Weights of a small GPT-style language model, trained from scratch on English Wikipedia: 626M tokens.
Each number is 128 + 32 x the weight over its row's rms, rounded and kept within 0 to 255. Layers, rows and columns count from 0. Numbers have three digits each. The size before them is the row's rms in percent of the matrix's.

# layer 6 MLP down (transposed), 1920x384, rms 0.193, rows 170-276, columns 192-255
095:127170100169149122108138141140114081141103154097113170137127074156130109106147175080185081155141169171092060134208165096145142189127149085151142120122167077184055127140113160071120118087117051
098:144108144140145166106040156141148111111104061138105143044182094141122201103094122134185156118095123095131131135162118166109079127115157116151169130145090129121174135164105120118122123166105125
107:088159155142141125160113117111139102117201099140199084125149151113113158136100171130085122125084136174165183149076133136071124104132165189141175137135098186121159147119161162137077137155139121
092:143144125181106129090178125072182097128103110157117081149104108096109113150177074169153097172102147139122155116155139130153145106171183117122088173112076210161132198150109136175075133187130112
101:130110150160117154171060149116120092076171140104155112094145128129195130140137129101154173186174114108134098143188098152143147159061111099129170133143103087147132176138122137108097123186136177
098:162098128131125119124144122125169084127110128122122159128141185123162049088119133186120117117096145117146205094160155137101197097112151095084125111100098174129155083147128152171124132080157115
106:123154173181171116109170096155079120128135182100153126177092154146148119109035114133105170121208138139098153123153128176105140105102165075103148190070123111162107107142115133137124117132133138
103:114094116110142181143123170081118111148095164096127159155136154090156123086167111156157121154134145139118176068114102095122079063147150177129085126057158135157179094113116071131115166080111124
101:080091109069114101136146129119097147135126096082087158094130141154075089135129123096138122146112126108152166124079171111104161110143132231136144114135134123175134137092177154112136143130171085
066:150100131104163116103162128122192077096125189098115121171151135059105104137115108122126088127113163155136090119154157097138178166146085084136158170120133072138127170089114077141155136131100089
097:081121124093122158086127123129147100111169086097102140138090121128121150151153141200181125120069074146158205063136120135134137093128152196156144109130129030122127139133100167096086150134159117
111:111143124058143141210146123088120095140177104124082154051114088063115082128170132139074134154152168147136133138156140107106180200154140100090099072111146123115198157141120155085097140093145137
109:095122161116129110144130108096092169086111152148140132097105108134178139159134175148132152137159144164190100158093119123169170132123092138160158172081076145115106136149089099164100062143131137
100:126093073112154140149084137120143147130135132095153111145110155108098087141165120170067142097197162122171104148144122178132098097096122186071138120142137060115126120153128083116140117093131125
102:159175140080126170139092138136091132104159136084147125146117137141134133127066157189136118071098093141077134107157084171143068147168134189140095130139079212148080168083191094118140144119124098
090:148092140121132202149115161124129121139142137170164107116201153130140136136099146188065143164117141151151188138125186152143164120106048122156160139064122134119117135138135113115106158097150075
107:140139162162146152132060183169151117080127082131113145111119133146161122107139085176127149087158085165188135066187145149158143109156151132178098154187118076163113163151160097185137137187170128
108:133133196122139127109107159129125112126175153115126163154097143102138106131085097118165051109136147124160099168105087095067139092135101177115140109086085121148119134139168184099185177158145153
106:096111098143119107084136128092083120083167147087091129124163032118177164125155132168168092145123135185167138140087155139092099106105144177153115083116128157145147053076179103141161084124144098
108:099157132127110150158127197159118162168158132119115110112083119122113087149112138165159168140104148081151181115094164094101105129109136131176101110179126114114178137098147108163143150101137149
092:089091147141124128139122160128122160138100098168133144133128124140098136081106134113108162160139120160144201099087154123162164182045079178101088142060118144132104199150147110121119176152157152
101:127161121126078063192133127110148129059136140180139149096094065133097094160168191107094148125168164107120122103114037122120106098122098120147147129125109144175156105123103183133072143153139107
100:107123182117112161122063118194102163088109102187191164176135138162122118102105141098139077170147146129094179117128166158168134086090112154102099161128126100144163070091159139085092145129092165
100:171090081179124131123140123132147143125151140116178126131204139140105138165137114135100105188124136130088148157113165115138118144113149139099108115106166062072183209079161194129099115071150122
120:070081110139083164150082156111164142101117104141099122094120114159080105134137119152165159138155107147091068092127149144129173139047126165076131111099067138105132127100146179130124136114158177
111:172138100179090149125153117139062137061151118128103137128138189144166116070106062139143165151125107122100138097104133139091101133136150139112084165107202138140082185103114163143115094099151122
105:111130213084109157113124124119157176166121102111146169148148128097090111130143153159075142089158145094179122113161187106112124095159124140169143143120180069105139145142140123129201110154151158
116:121153092173141194187115107081127127121158147117135105152133183039142136160109083099122132226177174112157133083155109155124167107159159096086126046158138132155103110083090096182136109144188136
093:047141124184147138138161138153116112078063160073074106135104099149189067080147104112123126139183136188118172096167088134137182143179172087113138175113124100137108106106126153079156117090111122
102:062195155092107176153123124092134130142115128139145122183121144153144099119086130191105149128179060112118122160112191139114107151145188102133154102130137145146173096135054143128119127157108080
092:158118193157125146163108139118067178091098181155135104115160094162073154117127095165126159132131170117124172119186131117108132165103173124120148150147144150137129148204118118142073161122164107
098:112125110134186133132161135164095097060091123133105135144211151186206094122133117103112196153091148119091173129117111125121128093147082107112090144130143137091180166175162117174155129127113134
091:177097114147135117144149145096123141216101147103150109139140098205138123062119117161112081150080199096162092094088113182102167112108142144138163164129084123082095160159222110142134101184168060
097:058146106110148151167145179128151097093110133125178132135130170119113111158130121103144167164165174124137117122145158147130095113115113115098128175168142128163170128203115119072089129192154100
103:114133127129075105134105121156121126157089106153165094159153119136182120151103135166122110126161142144150104162149177133157138164203163153151153150098110125168099134085144156068144114121092066
102:156115145119139113110171044142091094177142118153132098111109173080141124159112136131162172091107117110152143143172109159153155099173142104091116166108152179161085100155194145054088136121102078
095:099123105090185131139161152128151148112120147145156161158124153132173156131124096146154110125075182109160120122130128108112167104156133098117139177090138146139103098138137131172123136076094182
095:089103153163087112120136160097097137161128149075101161123107118189115203119148100117153082129198113126049102192172087146127114189126170194094147143150186104156133123108138080098154120158132108
101:119133137175109176158103109138127143149151175087093073133191096151085145095191117182112071173136148166087081122125170090140148144075128144094068167111122116102141188142089121100132119133141168
099:169164083136158162109155115089109148153162106169172180113078135103159195137161126140136133109126147107163173157133130151129171128137162182101182195115130096160124179118121084125132144150049128
091:128123147144093095154118171126129106085110179144078058162126123126075134085180144166139114149125151070164161119098075115130109088141100124165112114191092101152148105165128130151130118116160129
098:119167145111117174106059111169169139133047044133159085112126161136131079141115135073056122108098163146134164144113122149116127099161129140135135155109141094088128122126108130113112131140145164
098:169108142112130178191124188143103097149153127191144099040146070110129157093183146167191166136133108187097142131172187125100138160069077197090122139100139180120149141075131141150109148087150129
108:103136128106092152130210123054191152146083123082166076130150169077159068132066144131184149149126126101114077169158142162156098077160157152128072106147130100096108125092130079155176141110138130
088:060128121166131090119140139141149112141089131095086168130106080102126109119136152131176202178175120167115184100160176082123224160170125114074122123143205132139141124098150121124108114183119151
099:107097094108192150133132152118096163164118096080093156052100146127133124128134160139156136150081115160127135106187187178140152109093172147103151111117101125140095106156075128130176109134157154
095:107147128196070130147162096125094122130150104126129102130108169183133089183143134147100144158120088107107116168162086123132110095100133121106189153142128105060152112119088099142085105100150118
088:122161122083091143172124147158147097153081135126161147137124135153166123175098132103141142144145113148128082092113110137156097100166156144096143136174178152176106122091098117162115160102138152
101:128148105071159143121106072091104105117179090128105109089093123128168155105140122119153087098097095077126156137127150106154103143150193120115161111123161222130124091120199132097104076172141152
098:127159152141145160104154204128133162114126115087121118085123143070132119112056118151130127136149126123151119198124132092132072081148139148176146121175097137160106066125089150125089169133162143
096:065095134117152141120115083112175163157186119113140127129152178130091119132149103118102126160155154167125138109148156109144119127044083075112156074096118113226127132143143171100058166108108066
100:112126076190116140143137177054111173155131113067148144139134179102131089185108072153137180143160101079091104115135144093134101117144060147149090113168141134129164097141131061111131111094130153
112:154187211141135127085161146127112096173138154074160130079139204148214136191210108146203144141106138118136110173141077131130066154075186159155155179072093107150011075110113163139142135113117112
098:112122163147125117117161065157110150123119099152068120170136148090173181139161168123130160166039135141096127109125158145113129089149127135164104111067152157126104168119131116120138139143140146
102:116087128088178181118073144139129090122097135150136144163106180136115184179105138081152114154193123088082139119108167124126195111128066126123123184095160093191114134108123145154155162147158075
099:124141116187120131104116075130107134102150127131123149187138146048118104147113129132134142149106065108147135105161111184110154124082169127114180036164061169110102137153178059154121160160098123
097:139080098079158179096140090086079073100059130142121174147171120104134196091142116131155159129130090139146163114133101177129064134077086135116160020163135146145066181124058098119161144147134144
065:184129178157171140128162193081202040162078149103107121170137116065147138162106146098145099151154114146083143117171150113140136131126144166124149143173121124180148137130185095126117145112180134
105:115108107170196118130077049101084153158100122142120096130101156121095157189144114130062106143133099146159110147084156141144153180165089170190147157130140151130118100068149121107123148101127106
087:140139088120109132162115112138215173110130148112149154168114140125161176153123105138148110128133180111094071090102151124130143163194176129155168124113140074143129158142114134146118115132139158
082:157135164131199121213142123112171086089093181112152143190121110106092125084081090113106130092113122141121067178093154175088082131179129132119159138111157111195076158137150100163141144158124131
108:161158114092139140174089074130064126092192107236106112167073159157117141109159138090118109075089161131091147107137125067117139134122167171138140112081168119116166104122092112144084131151156097
101:140133196086154114163127095098125092159131117103106153103122172133118100142109132076029089115158115103203099157118103093102165158070103109157141112123155077135084121156109120179122202141115145
097:104170146129167118078106138179069106144124185155129144156129112062114150133122096163146095132134124158091081141154133141116120144143142084143116063100095173150059106134114145118131126108158114
109:085113137108136175148127145166111146128080120102122077114140169155100128178099145198123126107174142118160137076106162125056090045127064080134151131120150120163141107143165070111186132111156160
103:133106144132105103203110096163058093105145095155134171175116125106130130087151113127125120090068115134112141094130131102153120078123167144096116147160130100156115107131167163134148138141158174
090:161121143119101086165144153119187110167127102147102121176069096104138135199088156155119065103139099166066118180170100074097153128165157100176140163139122103140121134159175095152129103110119074
109:155149174093162115129140165123090121103088066155117177132096100154109125138096141126132114067118143158170199195129059097120107121122139131103141152095100110089093113143049124129103111138115141
095:124144105143180147193162159133094196139104151085155074110079138130125099151170188154144123091067135119206141090154131179099156094140136081128117082128145113205152096113107070159105173091134160
103:129112151079086101066090137099130097183143170095152089168120178088104124111122123156143076077188148110124133176069108157140144124132169120175130139132087117183078223132129169161104098119089091
097:116153075159159126148149103165200140154162150106082144150084064137116147081162179165153085146102104075154059114154151125136136144148155128110150077102087126116147143126125144120104095142121085
092:146096092166115112179197111159122094145122085118154164151120174148087165110115140169092181093172135170207123118126173153140179123104122168137099142096139129111140128135125123138114159138128105
099:141148174133114141128160113072122138089109126124115137100118166095163089088146045120127188107163212155141132132077191112176136134107152122144139080152136093134182108170113158142114133153112128
102:151158144120130133105143122110142145117131098099157133120104096145067134187070108114148093113113053165123140177113123081132124168118103208137104163099096146147134093208104085100124087183069108
100:124101122106138088102169122135120089116157115159134118182104179175125166201189122156141081152161152160170119089147120125100177094131165165109169118118111135146130157191109143110125109113136141
104:114163119119118097139186171108169140053119180148098138091112161125164120133138135146103173152095163139165114098100087171090061178092110096196104105111094129155112153205092081125095112160101105
110:086070118150103110154096130119088133173117202129049128175146087151138156174093114140105090106106114112130062149157131153101127128161142177114123055141171109056097144153086140148080130109177207
103:177125171120120129113166183115154116139138123136137087131113152198128118110124164103118119154110091165103142095144127112132126129137114145154124147126165105104137125104135121129170055118167085
098:162133104091140131145141126136147090238201159134104125134128157173184149131109124131185151129141135117099072091170111147125143054102149136093134114148112139142104122092084142161096105160121208
100:110152119172037121095144190100056189138043123150132125109178137156154193101152096145144126137171177122110100146089086104147085160144078120163112120117154157159122135115165094163127081165116135
094:136107073104125122179068090133133161166123080130143125125152149147141135168117147114066105137150114115100181116151156147059087086113135183134071082135141100122142094105098088103118130164087165
099:133103087129104157184133160141119128086155182161191152152149178122070102133210168143108136119177152137136103122109087126151091151164170111164113126124125143114160203163165173092165146164192160
095:106095139199132195131116076107144173124172074170116142134091113197165103152168152164055164158111192172142159123136138101131126166120147095125160134179137105089112126126109093172105135092138163
100:076123186118137144104126138146158185155100124090092127142142179164119172170111105110147130111114098212129187144091112099149098132074152104141087071130120173143157164088114124106118097125178121
105:167109209158163156154148126139168131089195112137130178111136112113125119080132158105098084143114108126147144177109205081082095131115143107126107096105111163112198092145169163154121122181165210
101:107131141148111180214103143168128144173105083095128142126099111082201080130118109152095177165142168152158168122133178161168231106136132133157133183118155117125144190168162086128128125150130126
109:169178132126131144107174080138136152118165163100085151173155158138111131150111130113133085136145135105136113092161154172134160127114114140183137167171136151136139084111161144163142130142096137
107:139122175119148174126063111190159132070151126104071145140116128127119116171150134153160173104123117125142097183103156142088166090173089118112094153108179080120183125159133180154112172131142053
112:166130136071115167162159118137115139085172177144106095179118102143164141109195086129074086178038140148174176195092133112140120098161106128129112167188115091165145174147102110094089092113104062
105:100130097120176099153074184173137132144169153087110153111151071138149189135156163187124198156091145101140145136115144105098166072140152113158125115099133141096160053152111149115110149127096092
098:077150126114107094142154129067134136087047074116105069144130151120128129086135114100047101109149092146121047113129172155082108171143114089113115103138034115162156104145122090107116122090087124
095:086140129175135117081074128154126118077137122182096145140160154134204164125162115149096175176123132110180156188159102133094091176232145156125126103134096142133119095097130147153166169103143100
107:114103112131121105205158157088138084128142151123137143142155128106171121118158189162070092139150150080118098097145095191135089160170088101117132161137105165143178119132120136101145127135127149
092:111133141082149155120145150103159200128126144107215127145181113096090148109132155159142141141113096176087148125125164084200124133142167146077123159093138152155188118197096095063105089072115143
106:130112159184111122106095104143157112121148138136091085120129109149158093141125124158142127157109147158091115152172191171174148141148188210130116121168087138164139103141146145114102154093107173
101:167118102161111131128099176087091135105162091105128156073125175116118133111120144125063154065154181116148116153100104151143157154083117077137132124145124082152160093130138087070199144153127110
078:074148115071138057114110130158189111062122176114136164119098163100163149140150099131138122159202172157134130126123150170130184083194156105142056165092133173132065120106140080082142123129138153
103:148098130132096097200159121131195094175136167141168047116062138070124153094070134118146112148144113101100069135159134093134112106106148132157104138075167122106121136157150084136112172092165183
093:163149068083108086133083115183060113156143063137117135142086139079080130059179109136182109147166124115113138126097115095120145065092102117147081160121111113179126193130110118177079160116073104
100:078124118127103065164107105133111150125066168135129111143129126104078161090101175110148107131113057114159133148143145160216153110154145103208126149142150060171066152178118121075130152110134110
102:134060151167132111116173080044185192157174103096151100132223168135101131137180124137223139110157112165093103149132128152131115142163093118187118114150139059140118162168140113089145118145159166
089:198145156068103101109167136131107062165140145172059147074155169167164133121121206187167126118042110117123185130126144157112132160098125112161145121137127125164216194107082091169164156102087093
095:123153095170117115074106084192135149131127046094097096088063105074107096144149149162143116079195088128095138141125091145090112075160106098122127092156089093121159090172135122160097152116143203
091:186218144104131108123096105186121100105159139085110132138106102124162103128125180107183186125077178112142133039092069142151117157110093135112118112137114154109168131151128174152072122161123134
100:126116091134173137094108114083114133129094144233184105122118133127145120146126150100117132172104060133196159166155101101135146071105128134095058096114124104142083152127130154142096159124114091
101:121085122105103129130086124177144090128099117139131174132103144142120176138118083100140138095139111189124131172135107153151143161154092103128116096102095142080096135120065113094180156083083129
107:136107087104181137131131114147100186110131119142096124126069158136100145128108101150141086135123106127129114171129113173119117075096139104113108125149126062143111084165132154195114091144141137
# layer 6 MLP up, 1920x384, rms 0.181, rows 171-277, columns 192-255
094:161211119195128162165131111149114165092124146096083139120152130115114161158176140118178120143131133199135167117200158093136125154147179137144104149117161041119146141088100109158126121108149127
097:109164162139148034190128163061138135151175133151045102114110141138113132084133163126139153148125122137126130121130155095108116122139170120198179123178180152087146147128143088150131122170144151
094:092156135126121132189082109196153157150145135095105079133175157130136101112136094098161190119132123113091146147134111122107106129176151136161112096094169100165162118076151146104128155146156136
102:122133172149123113154128128151099153121160107120098155131150141139172174133085149080133091134161134104162165136152092164150173104112121113143166089134148096155075111155116043044183123095094103
097:122157149130066137178117132103063146130153136157152155113154119113106098125127094155138144108113064037152132119155150051087189138169125174136072160052112138096164076123155151111127092073137125
105:127115158114141141144107133079141109168137105102119112109123152108129080126088066131135146129179142134102166070107099031100155113113139106115098053092146107151113192112132108102101127170174133
106:145075095134191161132113136109129177099109100082173175155180151089140114184100094134140169140161156102037122147123141071067129109137147112113102135161136115148150138140123105142100191139077125
103:083165132110157118044131114119116160170104126075108128137124159085062146074085180130147171137141126134090150118164149174147128105096132142092113127125184128135108133195105197134130155135105052
089:120101142130149067164164145104076140100094124106096113101161142174146100108136156142171154120092120140124145122085112109135093172103154115198094148096138119096133112165133143104103120112161113
094:148129154114114183115165164099148107134103164166103169177131158129082090137174176131092147109051104124119107074142162066122136140141138097129107139146141107152139162123151102154162119065091096
099:123106217142118130119078083130084142121098158118127149068091167096105149068151134092117129177117158152122122089145112151139198125098174158140160134177133156176148165106120117140152129116146082
106:113157119137126120190123124146134089173138120159113172195154075172157097097104160137139176140154137105135185162130165192131121170179163143112090119098149130047127131148131114147149109171119057
103:106117110170228131103070140118103113130096146142116103061132124116100160154141095087110086098149066098150125094117104141076167101139152122115169108127122166150113088136137153133128117126111083
096:092125082136149165078119083159121112098100076119153140093146132101141123163118097099119105094136135134143090139103144137161150130186089087139137096123116140189103112119134079131105118100137128
089:117161142092140105040135090139118146157129116131138122113212121128195174098096125155203083152136110131074068084068098134162137109136154121132112095099114102127072133107136127090093119097143111
106:134165182120107075130147149184122170110104114133145125097075135156149100116085179145167101169178096094158124134160146121101113109131166094154138135122137127146115118115173148134133165071129099
091:166130164100085097133086054150169154126159134161105143095047145114139159052163065150160088156112122154117183109125131154090111146115118143123134103181140179161105114143163076084120127132149180
107:121138138117154088151137132102092043151164130095155170175181133123122096102177099081144080096114114136114098043105189138119087130160111111097156069121120156166139134095097126082127090096123127
108:103190099117117134135128201159125113130162138141100118148122074113129060157107163174109096091162146123039145145092165059071133084052152168151160126111070128111122104116091202070117179116114104
116:156131182105139180190153059157092162086162130123124157148137164065138140136161142129155092074076151137129140110138080135137112134136172144170117150161167096173125140171078109126128157173107035
103:174052150182153103122108079122181135069138151098111164087086070162132155122138130149150028104111094096162112105156117148136096098134117137114111062139101153138084143089085122099079115144131135
095:116105171100084140142136137151125148134182157167120205100162181155096140115188091193138103159107110130142081129084154122106115165129163145173171138125091124113149135159100088144133133102148139
098:078117104109166125129022184097175086112106150159133113140109138094142135194128076106148063102170130135136102112150172109149199159095159144117152120211129147136114061180148108148190171161094093
136:093113099129113210177158131122100124083084123078097084101054178116154114026072133058145194154145170127101160067123149102101116087159098119126149120129103152107148133147143119071131166118204179
116:179157113131139211092096129138113189120087153147089171143112118077167103123132122098082138120117141150189170165089145133110055085129118155130126136146143142108114133115146102155205152124118131
103:190163137143082124150079156098156147154194119099124157176151129161125104153093163142041127183126137179145099076131149086104130170143072125096153124147139115198136102152068129120203146126129130
110:084146089145099174193072096113145134153164161113189147115155130115068197127145138159167124124169128136170133164128167198117166158131119106145141113119136098110108131156134098130065149115121129
091:064100065159117106086115115181108079132176130080115101201173159111134088071161161130105176140153115116142159118152121119087116144090126141095160146111148105159121158129110202112147142119094135
096:099178112134104089158086106112150079144110100074128121166101123131175124160110110174136150121092119149129096087093111124118106149137161125112108143164158151133183104084155159120076148140184217
097:151141107136185117079116048063170115074113134153161144138082187104111133085147096084094177133071161111121156105150160110097062154130158120154101131154139125102144124110121105109178162151099135
092:168112120129106100115136110157098076110108163171098131174113122155124105146141140129213148095123099130142136132105142121114140092138136113092104167114129109149088159172100166142154106098068154
088:090099147136114060197144112118113112142181142165182203060132140130141164122155163093137129106136101140131152138140091166137136117075136074139128148112145107089087136124137130089114164098147148
102:142163181141113145096172156134142064185119119133100095185168136080163104136140127154120102180171118113095157116109101143095123102146094121116146133114082113118162135152121123097113120158182183
099:110155156174157096064169152138096166086144126124116087065097224128113131109167102068124115136150092108141125175161139085137127142156163128125109122167199162144071063177140179095070151102109075
101:076154100097089120162150204147101147180108097076102149108112146138105156102125127147143117127173123090138081162092095151123170134111123138146143112071135111200079093148089088163072131120150083
102:114141113161171114159156079149149147098143127135093104149137110083131106141078105121127114103122074112116091150128125152110138118153118140125137175193096156144098088137077156060101094142121130
099:146130124157073141063118070117175103086095123108089078129138165112158047109105121093075086055141131108166189100115057150084188044174158099103144101111060119098090072068088186108120152085116150
096:118128097141122133144092105148125124128137136170183135126139149104107180112090139169142145119123134215151129119098189106135109116162149135106151076135103169161089138156137104164166111161099068
101:095164125102181182128176115142133163177099127101053112140154093179065152132069115143190110148115154163109144193093084098183135110157150136096139154126174156115186167149111144099132084133126136
090:164174132157109058070127199186133070124161144155060123146111120136116095168123124116173146119109073130120130105139103102161184121182208159110086127137166156152113105134072144078172146109185125
107:105148106196140112081159196101201182086144123090127175159127112144090183098134101153177081155208145139135095111125111119171103124103137071159121064170139178127122147157148126105147213129145197
095:125098116156137173154144120162122182128138124085059129094123099168148092129179176172126176172095122121149133099185160149121163130142104065139158153117102123099130142104137150151066108140145163
102:142179155142083113093084144097166163189071180120109120155133102160164110135145124120128044185123191136069114111103117122173142100167110105141154088152121123125141187152122128106080145132169138
101:184117173143079125161111126144104104100185162117142148200164121094120166058112096114153101064160110123100147130112096125155115103103143095098128116096096117137101133113131132114178106128062074
096:251098109169164092170140123166148100167108172148092086117148137117131120092134050127122129117159155141058134128091146201110163134104120104136205141127157137105140158152178148133080104110153139
101:159092119063124106152140153119145089131165134089128133150156165145130138065147093154138112197170095054129139159095088126096172140145118091114134126111121139106120138094197133149151122139167109
092:101067186116147128062092098117088132086114108098130136134160149097134157074142152100089117105103133140111117112119074122117106149121106145158160126152099161145124119135145152102171168129099121
109:131103149102063095195054136139116133111137151096104087115108111118130140167108152177129092104142113108072128124140094137129138131183115132137117135162172101090060128127131125144092097134147119
100:135075105124094103158141078106140133145151130161074154185113081119169075144131104101158174162186178172078144125164148096066116086138207109206102098157137140104128160128112187153164133091131168
096:152180082086104153203111188108110176087034124132165151057100092116146130133102173144145057170122144068079178065075168178149151104108114159129133151164121078057123158112119089129160147111108093
100:183150105091082110146094054140143138147139110136161138198121153112176164000060133144190143130155093112152107133153152125133142130115162119116121143115147138114057146081147139151202118117135120
108:147163166139131107139197121118136113180116110124138174126106204144135107183110135115123114125098158111116063125092090117151171110101160075121187136098108128134128116120120079141182113088097107
097:100139145102172121165098156139136169199137138110136167110102133147135135148088117147098088173110152249154097163114100080123177055106158138105124061126101146176127121123119141134102130143127143
103:199140174144110176168104142196158072074113105140138110174128180108167191134183129096171133090133182088071119143124178079110153101138141106101098109149117134171128162075115154215173196121075090
097:127140175074133169096174111120099110145123121118159087190147133192110151155101091142173121126170059193143154122184087122119150025125197129141153114132160153082089159129129134093133106103113080
103:092120122109168150066103108105120074117120131151105106129148107158100103108161116127137038085160145143087080099113173137155117091147037099149183125156136147095154157125131102138156103115130150
096:094132126130111132125177078144116219162081118142129120148145119213097155056134184112190129143123161090136166114158150109113148043093197085125110159113118128109140093102124137099180113184186122
099:127112128087139139134098107068161041071158107115167142166166139133118142128158174145160144143167076208141153125127198092167135134181110110116131123075092121128076136089087130086091129144065124
094:144139166139103172185159115116102153143127123190121147131154091161107124109121144165097173157094154122162153097122090183162114130176078125107166145170163092188163142072090111131167125170118097
082:124136127140143130077174120144186086034128088072106160093130082182139138166079135156134148139157110216094135154148138113121149114161097105120112157088141141101130125202116138105100154104167119
104:115125083158173135129106168138112160104141194144140123110184198129113190125084113094118125123148161084157093150140101083146139148162134155141136169143100086161157081105152154152074075086185121
092:124150159102132128081126124153104158120168128137063144125148144089088132081133109119123118169155093108123088168091120098152122145160154103126148105145113131150141187137072137164159132120196180
094:147202136122130112096154172165132165126068130125107154141103124177142168109103130141067138098151132205078176082128136106160094146100100142131107152169109171140080133114101139131135104157224118
105:129105206095095181126040140120146118135110153159125136098130123067130191150099088180147127140152141087103094112095134101197109122159138120117107130138137162111109124126118131154110065138153084
099:179156092132107142127140166103087154191165146118093098173126087086095157072121097168130186100152180097098081186116130157127054114133166141101094114189109167122081123143135111158141107145154160
090:114094118110092142147163110113129090065071167113024079100200114076162119127183185117164158149088155144110084078155160210101144057094117189073123102105142119075116101115170114147105137073161194
107:103158138111115070176128130070119132139083130129131121140162080116133090041093145112134099106126141092153145136145181138121106093115172110100120140106143032149096124126145134107100144114133136
106:136157096091179106115085075088109070106165170157125102142103131121121103116123107117160146084156153095130072118130112148147133090114127122106118129107090068142098161188110062132150133148151107
102:130194163099109070139124097180147127130140101056067132147048116145142134132109135137164119061094135165090133163043084096166138137198146112100134136115122188228094163132192102134135107084128147
095:185084128180111113095115153085143155121106139148195202166111056132154092125081143108153143134136119114155147087157111131107120113120156184133082147139162083132114165122112128078086119129079090
089:136084088213156130073158179089071105130144118116126137118118202114128115147109075130149147087071122119107130106148079156178096117109082133092113102130195105091179097117135097095130087106093166
099:134082199105108122127087096078098147189114132075122080144120071167179110163084101123188141071124092087095146150148086115139156115110088108160152110110135116105049111156228164145131149149103124
102:157074128138126112112167064101148103121095100133087120137064109119087169148079128133105110145133117111162094102148199124148130151147145121073140145116104171128116112140135093161110112122133081
112:162119119123145125151151146129147149121182086066132132155097159142127107137112122142135079134135152122156085103140144135170131117136130107210080135146092195171114159157111052125124130105141132
101:076086127080144101157125173123126113079090150096130107098136117164120141179114157110153129140127117091158091178159123118130095101105190100193187089158105098149114114128175142186104065174139119
101:069175121112127159144116112160175179114159088163132099148153231141127148070166150164155173155108081119118166142131138171126150208109152110141144135103172122140145136118084110153183152120157089
105:161113112167115086151125148119183151127114119091135111081164063108143128132080098140157108128138159128135146095180141147113095154140146104140133134174112083092115135150130131165122150157169128
101:165129135129137117089149156102105139068142124157187089120137143063122095124124110128099115174151150138130144215116150140124094107095147083143097126127131184121123168079068157115157097147071126
098:095192118162085094171143160075129091183125152142148130110164110144104190134135185157119151126105182157165101087088119050135058117126137116119150180177136113166084136091190162124138141223095062
095:081140134152063139123113208083122098159121161108070118134088163143152125183116099080154122092174110149077126125077106112071087113118087081117148157160146120150136139159082142141090110155160136
102:133120154135109127055149083051154041134165095101151142112109148177080151142099134156133130099137114096154094143112151131107112123077092095105113121153152187182116100145114094111124123161135171
096:104038122120182123083156192125130143171131115120110149126116160156138106161104091181159177094138134121164117063157109096087148112176131123129159153118135105126013108170170156227111192142192129
105:134145124116171145095085109093123112105116171110178146141191130151187130107135119144151087118105090110095104136163139132133200093130128158121110140150146123125162135136146115087154062140178158
100:095087115170161108150140144106104070077115176141141150149072134148113116149112080091162116139100145153103110148137188083115147187117103149057132137187183135152089083119180170181105122148140128
099:102089082104162158094085135147170231168123140158128177102161082144059104131164109089151077109104170105105083145068057159141123121121130083145140066157145096156086156190163133156125120134123112
100:124093113085046140183149081123132120099087177130130116060052092126154078164141091146018125085151173129097152144155116107111088101159158120130134120149142152119151091082111139125127130092208125
099:081109147087121121182095133138073153114131178086114099069122120094099063164138160069138118123159081063155128121104146180112108137120126158148146125128060127113109113095148137120139090117105087
105:116187158101106175109161123139135192110156129100168151143112121153147130082156102127139149112141086161065123154108121198159166165148111139166108121141148131101112084153145168116160120126160102
099:046191135088174058131128106108154130109135119094163109148071102147146119125159142103116202101131169105105123169118094085120199169086182115152132083130108120165054092131105136158174128127098106
100:144203159126152146134216129152085089137133146121107125138102106137165130136111132110113164156135104118146127161084107111101137153106153138113141099106142077169131133131103191157139149156128104
095:093128090156133120144100151149132111123107141126112166108107149109167097095136137137156129100139102182122075098161120125114118097173116129162074060102137081158133123148156145089133140096137096
102:161104126158122153138127079130150152130161146149090129156152140172135126101103100135121106085078186085154077110120164148153123101104123110111138104134131161084139177078143152112134089142144126
102:117093156135170144137097124106055107136148108128090189161131111129127080144121065115112124125186065098115139119160111130113143127090144157135056123110078087156207090163157111102128093152136139
104:100149165112054133196090151120135121119094098176141149166163108154149138163122099107127091167057155104183064073158144120086192141122158168141110105147138106107128091123154044119154128131126153
101:101061055118092101106095175114129101091111155113098140127125144125119115114147115131156120149108100196072154106076132121109156154108142094095124187131187118144230131078098202162136103072146116
090:135084189117159202165103139078179103168116139154134158144096173161143148145111154111147127110142146118170139163135140148113123119099144121177153116182114117178097105109124103104091120172131157
102:091086060119116104126185123103137147144086152091125128099133126137132139104078119044121146117103131153138097193150179090085132143072143138101163181131165073070105169130055167056091141152096144
096:187151091123125167135095181121185106076104126076156121111118117097151082148146040094181115139105127077134146159099179164133128077125110190086135120118095130112140086164067109146150141111119202
099:124141105085083108120050098108067118100101164079148094152103076100100142129160130111111138156073113105119143106153172145042132187197127169182109106150131134096163091111106148159147182121089183
096:131124152157163157160061178098098088150127140134104127154087112166167096144132084115134117109108139128142120094151074166134105110163075095123085116089162163135161203129161185160118090127107080
094:089164133116098155116052069199115189099172108063119184101116096059106089113093167152097128108132151120148109154083120084152107168109140131164151182157130126091161158166139124099103141136096126
105:114080152140123155159100143091170086061147112097122117164164134106160163128104128090126087133081103103130123138150129132139088125131125162115145141153125159184083166125114188169069122124189086
094:136056141089114176111173186072108107158118102193034173151146126073144089066124112107132181110196098174110127131139177097120126119133125189060095108142149094112138170134134123092137134110076100
100:108100112123169111122206122143184114168167121147104082163126103073154177118115138146155117105159150110185134180131112105090117190151120104114112096161171102116129147133152198018208146173137121
100:105162075132087179142106147095084150156103112059131146183180158108085102123146156173135138129106145120091108147140036135143104052080115136128129088102153096113177134086133074160111131143174173
109:187154162093114089178110088131095168096154159151112151123067121088188171108130149142177138134139141113166168148136146140096134144128106142169100153122055165131130145136153106106132096118066062
092:151063088099082108093127064113104179139104167160133134138161120193131153113172140172119141123151134174161139095139118153054132137182110135145189149191099126150158085129143130090104147156128096